Weights of a small transformer language model.
Size: 15 layers, width 224, 4 heads of 64, MLP 896 tanh GELU, vocabulary 556.
Each number is 500 + 50 x the weight over its row's rms, rounded and kept within 0 to 999. Layers, rows and columns count from 0. Numbers have three digits each. The size before them is the row's rms in percent of the matrix's.

# layer 7 attention query, 256x224, rms 0.156, rows 93-107, columns 0-223
098:427543435475542489569470400521517525534480531562438503555547498475511491580474448457465378416481482515453541465534485392474556505533491491499521452510412485527480550513535504539554524423598501511504505526454498571433456583522524578448465550473453528449495477463587503557522577555551511506456439465427533548588476483475486469485553513455613458442515533466563529487482545402415526388426505495485534533533442447560357527530555473425412564461506577447504483462400399574512568459526571513543524416418497513596583462498516519561557434497480500631478591445450545507507495477503522534510516511508476593507508563482553524552402520480483509539582484481407566496498409486552440493521
093:421482587503560525496505432478477517488499535488511534481445489500502472588451506539524592485428518609552565461449501529533527553422533457588472563489500437545467527436462506513568552555509467497429400501422609427550515538515429463418533532499502467339476514507504531540520560567505428518599541458420451517495531537520503476583510490481400508526455484450492479577574543528538474503468492430432501556513567483533459483498468541484523522507536472472560615529546538495534414521463526527504415601454494459433358514579497545489585480497502481461465492491438518519517483446418593583453455400497403476588375483545481477538446584436485473604485521523478512567450508483487490549390
092:577450502468516558528505500500528405502454540456413430540600430556507475449394482462550485539493399486525493554596543480475458522527518519463483471497532546411608480522584470488379534494467516468444627495620465531505457491466517405445496510431429536476515452458472599501581549544456501443506469529570535507534508421500546462507467514489463477455465491630466499509520378510544486443520496470527542467462494573465473516528455502512454529480441489515596474577483406464523505475456460517499566387458450510473489483495539494644455573476564522519492561575507490554590544562504489470550491574475525472543517355456392567568478549501527454416556479413534489529492574566460541526472
091:438500514560436479409491503387481516511571471502453470503597469473404524516540569532511534491513497598487404436476478511579516458497546490478581497440523415529614521533504547434448456515534438452539497604476533433453473423512533548498368553531456365537505535444433489495391486495539432367474474460493591547444499446511472503593468480624493440546446473501491443554418489521519456529493639531535580503538491542504469552554454473585428451537470436469440498492578605500518452419503556482534493456505495555487535516547508448470457524422505477571514541475527420384466564486571505464512506531467463522439507553501468524472556537464534551539535563497553512504557517516547459572430
092:519477379508504513517549495618537454517501469545536532517563451521561478476529515479478531549494557521473499491574507483414604512380517584518548554531511561442479557511474539510426525526467416436515490498502464697491530466480539596447562389470537543462572574505518453465494527583442578488574441457545433479527498459546538565561445493438452438517552458511441506483452513507513475558427583462520495581427519419528494557444505516469586454481471484546594495538638511489465437437542513554427540470491506475412596491489466472463556535465471503513599415459417457514479600487494520455473426562474461473428451435513438530541479510487483513480499504444570450430546464518577439551557
097:503550428517561518457573429440547497420493415474528532488531473520504527524530464508440427453562456423450542581486455500604481537432490441506573413440452382485531512441482473479511556517434573552507579528453503444444552430617557554447593461603591532528563451404496506538572551624513543461525480533453451624522508466511526464531538550547522462403543426464443489528547542427477556538514452551553531449559523497494369467515616499545474466464480506493522512516395455547482469488552488469454500548575479471612525457541535515529495492527609560497499493510479481416450530434446432490533439436437513451518486507542543485504594493471447520405486507509465481525481519527450540411546
085:439560497557565601473495487533445553428529457500537492460454416455636479550349586509526508596462577474500560421472497452518569514440446445555534454459540430521453538514482508603544516454478476475604566463527495493542468552491473479485452554501540505513478504549445543508521468496476420484435463508437502488509503485576503430531449509518518521544468441500424547426401433609480526515497419500492457503594531534549608539578568458527561435476418448399531444522444534508429535514491484549489467639465483493547612525546457504560606468524485526491527500518483502585579418482406517464471472463495462510518497622510505503387417531531498499448504536516490474517475429543515564462573
087:552532441473451542446588462566562531495477472520571415531547523459501462407379531473511548497580450439458441540510473460534522516468464553521561440505478553507496470458409556519571513603391549510377455551523477490503449461526567515437521437447540521512455590527437527506581462497558471506510528503478482495553530494430428503470484552462564485550580441533596554479452471564499513532410463413392480517456489471471493570506596571556482556442506467391515391509496468520543515537471459481556636526462577481576552493465504515451413506526539493485480403540435407512466503474564455595442513452499561453489563464576453463449558445447508520581473491406499495547477489613527537502524
092:511527554539527592491556475504504505390488470442523520472548516508442393499533435455460483548537475459503479500475452529494430535526447476527399417534508475530414538502521402526506475523517469553409508386490504397571496463420611566465473608547527536437425501491459546433438474542531466516410591477490566477554464642508491481511522548497472536517540437523540468429503503488536497527563498479588481453505557503523496412534462552503482521493524472487471519559410513491577477601455546420503441492463462522578497464425514541562595493519607454430400558490595523513453454464531506564469551489445487549516526674505522495560515518424537488568413513481618454490544464566479567507460
091:561496422477482507577420489536529448541485471618471539530518510489490470490453386510545562455473442473545594399434501588499502564554527505618459452439530401488482499504556555469542503502551445518568570491505458508562561528474499627529543449516447509585505535575522449462413465583426534568474519475533424508497451479554458503465444440563548472509470440476404428440530490570477436571480429504476557535572518491430513509523495571457614561475484479578455462538429553523486456443504483537521508468461542479554512532489428436513508540546515469533627541431616447510481471461519562419475421504512580500405520493530511496448390476483611473436502461427568501447461410499453510481493
092:526535576443573617387553396514507555430565474511521498552484456519501513508503493477518414443584522533503527486439524373494533529507501391486511402506433595573453517556471540560468464518531543419585469470444532487527549516463529476457508533518478518533497370580584496520483440495462510470482512487525490411509519440535482574543465552606524534443427537558507499443484578507483464517438401523420413578582490521559419492565463524474541503543493497450525462546495388514611469484524496489522518549529474480509506501451490449462533492538468533578476425498486517469452522446544520515559458529526637624538407532367403539538513444540556419501497555534550467499455456464470570530517
093:492554517555582506534484573519540485542550492458536525436483524502525507581529438592475435525459510510506497578543508451580567577613518395472416443506473540571439557431501557552530442511534434468500524539434526465467380549453506517556437543481465519467405480544468549609493503570532550503431520468375600537558474467449550393482520499486477501458564408464455470453498478447441531583509450579536483472553518496498464521524572529514538471418578453473441483574458495440444529392565582517530453548530600500530529433500560484569510457535550468552526527533469503438490418566540513434428493411458502457495484519587552511485423492527492471505426405497540423490422412439496511411507
085:483582553471475513577442450494537557456459476475524513586527566534543541455542495624532549443442500487588589475527461627510506517380541489460496475540497520445362481499519493439481561544531489400469488432552531503508543474520393512554541468420455510507490475482584575515358507530525542555496488487470494638515455453554420515560481566510510526510418526506437541511601497479562617526523597480563437614426431484543505446536572543541632445416471471387454463496448472455501492533516561484487484501500437562513420499467494549469511497504451523458518488422486417499468551460445447513519458414507530548487478549552564527452508483525539549536464462508480436546455494476489509400489
096:398473483520465489488490551525390551478464502540487563439477552543490537504559578428335453395429523491560513498569586511601480507484535539489450493421566487516615547517466504475492501534537554476489461448440460483476577525499475447495448485510533564507521578534487449503475466527550516484561356515522442545541393468464523522549458549482495519494474564462547515446530434486455591420549479501492525398537410542488472503492498429525447542499440536489554531398501438536518481440567566469517512536514477460506474560583513552515468570534481564546539521526452479446509475445473507474477539390415428440502441586525447470516375503572553492480608581430561506499605519512420548593564
102:468583479484451520547463488556517514554479572516549448506509454432526540519522613540437448410522433519522536443555485565547565491409486503439563509513482476574549503514509424509394514479441433451426539434476451493416515548372584485445464474522500548413541519478572485537509582421566587489506483561498394409502443475516549463449393365531519486584571522582507470533479449552409574452581495467522545558389492534536443588478491478491433494438545494492602493530473460541472545392574547467480513474557448562578494468440478515574525547477475480449589536426584477540561521514443562534499515529543512581515501446483491468414527452470528489520504539499484491509543484443547513534426
# layer 7 attention key, 256x224, rms 0.15, rows 93-106, columns 0-223
095:531395581548532535544579516439468501429543475505539464488438511516501473515502472495445601578415447592421535438503523576534451410508486525419417484566559471519489415445483513393426545417539485479477512450427522439501454566459604563503533517569506556524506508502453470491466527470491574437471522461542499505471556467388420441491562513515630440540446544498538570525549448580478517509537521384567514508533493457429585563486521480507444511479490520551473528506487452527493557535427511497613465433501434514458469473514569466504497598434437457420477525544515572512527475451433513481467527434466372495582507429504581544580476509535457503480476547585578523514503445609528449578493
092:484442539535521532521406518452432435440521402536509580409540514467443566486528444446491514413583518498511469540522472427482558457600452510522470493413512535561551511527445467479477543549530507450548497543589455530594444465422479580453527573599615465511442511581486489526508474525561476398539484533478393525597468548499438476429540443512550474440432417511413538402429413501564495513475459437553511486546558533479494459543536531525497532504516479489469445487498519479512470482563486431496471451525563527587493433601488507503489532414451493586554452556530526399481491460510464504559528471514452481441599459526531480452553536552451513431465439573502480400486526471630632549485
088:448487455500459552471449505489554494524510507516440471461488555484491410516513484518581511623497379461502522464544510434391478500539405496540504464538485403437572462503593395534577500478479551520439562412447481572517541439449664567551445483451526528526558482606518455464430453394453490584521517498547495580433484513594514502496546531549462441525479453553571487481546517555453526544512406577535459576518498539428538503468515440486478515461427519476462485532511472484530464536507463560529519556536511463499509523429428423434614535476493415508506651473544509523441456496494542398549449573461499556493517587435509497505544454446542440562522443468569532554469424501526525569545
093:525490512546507383471417559505468421511504611496500534423537522487463589438527383480539579568422449514498509530465509580508546567499461488488501456575542537574522543540484615538435499516464341546585425518526581510554468529412473538415521533453488569438475477536458539518494501501543483444510485431487598444508537504599494565493505421509429418438503547459503485469575545592511541504467547466456469575449475495498441443507524474533529453436452498514536510456548509521477469566476474507380516457503464511573461581483488526514590492509427502377480457489427525571501604414527600448511446498553634484533466590393525556499512500454518439481526528497490522478470492557491574521498
089:513481558457481460434441377568526503695551556570457508413607579475438504516526515416509494443422452554434540413508449472562524592414467560619487496472455485420466575479418480503486498516430476532424557507443405421454489537496557519453468505505461424447556573516528509477631461454546449474460529469544505503540531511541539501486574543471514561501422519494509452490486426549512528529523489554522526544522499445532540442446491489505472411466478539535520475633488541412504491445612499413565487491464556469539499569405450459474574510510469534468466542497448475488534525508461550548534468494532518526422560507445424527523482459523495552514477529485486496407556631551498538531434
089:392557552463430494428387493544532508482431498396511482461497539466594554570508559571484512460446544404595521400579485479551541417620405511455471465486459554501538577442557483513478587530499540519552464544408521532401475549477532488451551414569532475465545406462472509506522546457512548510428499510435480400552581434458585492560404462456397543433530495545471458504496492423451528550498520465543520428481475567473553568427459503433470452448553468495486484566451499474541583490507499501480526461487523564449517503478490519525492427474475498555465498414473472526476469462544489472499490448493511537518579531487471568454491633501570457499442448512521585534631516487512533448623
090:554542588467522540544532523516529553431489555476556521481551555521479530500554553542415486475485507485539571563575439452459506550443500518386471514450443487456588474497508529425537362528447527490493543490527638421532447519435442520465448539488474482481439455414549398501486573531506481464515419584600513618586595508469514416447500495535526465419508515458453512553464429533455405606504505548498459533483525439528557512435432502482503465608440481517520480489548468422484484516572567499548491573532520552459491484574439532421586563438492467464491401460454478458425484404483396553521443466521447546511482578603543506530524471519497536450529528562562551412441505495491472510550
091:490467582524536503460477511450480471524455466553435490466537454384458421585550498532456429375429462472615540528589565538467559504532418520584466446407550481464499489547425500535549480496464471500460497456470545507425521541403471652453499497554479457490446469490441504532580519477467436537546556514465572445582467555487553441447423439449556536507562530511438428530502481519468472430571442534529484531476519454500508542437522483391476430491540539533547483545522508537456577406508536485536460586596509502570625429482544463583572578519572556586490542586549460489574493477500509471493479582446519553476493537466565588515517455506549503512544457506435516510496519556489451393433
098:478503548573500583568558543482488511444475443538478522413438585510532530504523496498470530472523534448541529581576536582477464463581387538433467531446528501465469435539467515510570497507551543515466582454518557484498492590473535416615518551403495576568470452496484462492393446454596458510388467459538561590610454495493539456469495468444503403477470455515458466550531464568577595472502503472529467479515538539489450460558424537485496446457542551470486446437554528438448528508468482583503538463543502430473636520503537502514430476473425470549480526573434496489510468500518388459495508571444408480441455515511545536459399497498564450432519447515385570622539478434533527558468
090:436447449477547504530527473579468445504509557598611566526559572484478447600525487567536607540454492436462544456523471553497455481408531545500539507512627449531406448487465529481461452524512404600413419443449529445397488545577539505503402539512534477526372532477440531444506482515482385553485486477435579560484501503568472534504505463514550443545450601490487491492453572549539535481484464390424533583593596459544563540469546546504486429528488471457532490514554478528424488414568510502566489493439431484484506417528482525461498478527402510496440522484494450573443485555542444535477482438505525441563463523538599540550499510521413559548489535530481507470517514427495488392494
090:480434493544529511486586546444563485478511645436438496526523477446484568504495513598488433539500508495499438463503457440438487574476523572347499455407563375455397513447451445503548427515533508539537488485534503443520479533498466499522559525503511543456422534452514441534483573525509520493492486424542521443446421489469545546501563429506479490448515586520483513518415411541464436551494448544497529506526495444497508580554378468471442499497523561483508458523480474513477529481637401478559459528483561530494534427465520637521548565454480609579422431492460534500426509545568526545464532594536433499509525531512436588561507435539462564500506516628476519514503425506528459595427
093:474532472473538473465471474417435513542526485439563454538537474406480533528462507352417460515604510467416427483552429532657422542584570492477462590461394461466538461449511389451485590584555487525621531479470529439476482496404532504530506466565533451449423584453448461556480482545463535489471517510540463562497562547521571549537469474490501457374492573517458478515554519456521548531521437559519489382540480579502493477417514484514547535467555497530495500523463525536531568548421552504523537449598485531445512492504548512420419485502554479475432510534436581537471447526516506504466512556465516452513496529585589470497491567495529592499405548541485531516440522462451491378483
084:520553467425539496463460534483512482506570545544473529515440449540477506523455469567515434504487469509552509515569542383563547413486467497509524447414499472543450472410503547483503568481437474575533402508514445446484516517518527403596595551588508450472474542420530521524591478513481510548487472532586452566573510581479541514511489454463418459505523578472484462478520534500531642449538485439425490447458431534461469468511546470481541450651469461573489545471485482483552556484455536482541607555477544413462506391576508568485594440494537567449523574498521391430519400443577462471469469512597475514547493467539492523501474538437510516490441421503527419358549403468542483520513
095:356464540465495472549441570539475472538436429445444491532440420547545560419545531527416504545516556417531556476456500427592565593538569588538484579616501484496507528533526590441539576481509547460567550511403509452455419457473404555404534472555417547511487527510449520449541427482531469472492492521482530518520448480465495494502381477535441455505487482578523491555539562487558427514524498469506483574462482437444451554532556478490515569573495433550531628504508524550547513487512507413417455550428462544463393463499438492515491384469436458531453469454518530479485487439605610531444508505568515509482495518475563557396507526444511589549452515510482529524477470511580514508544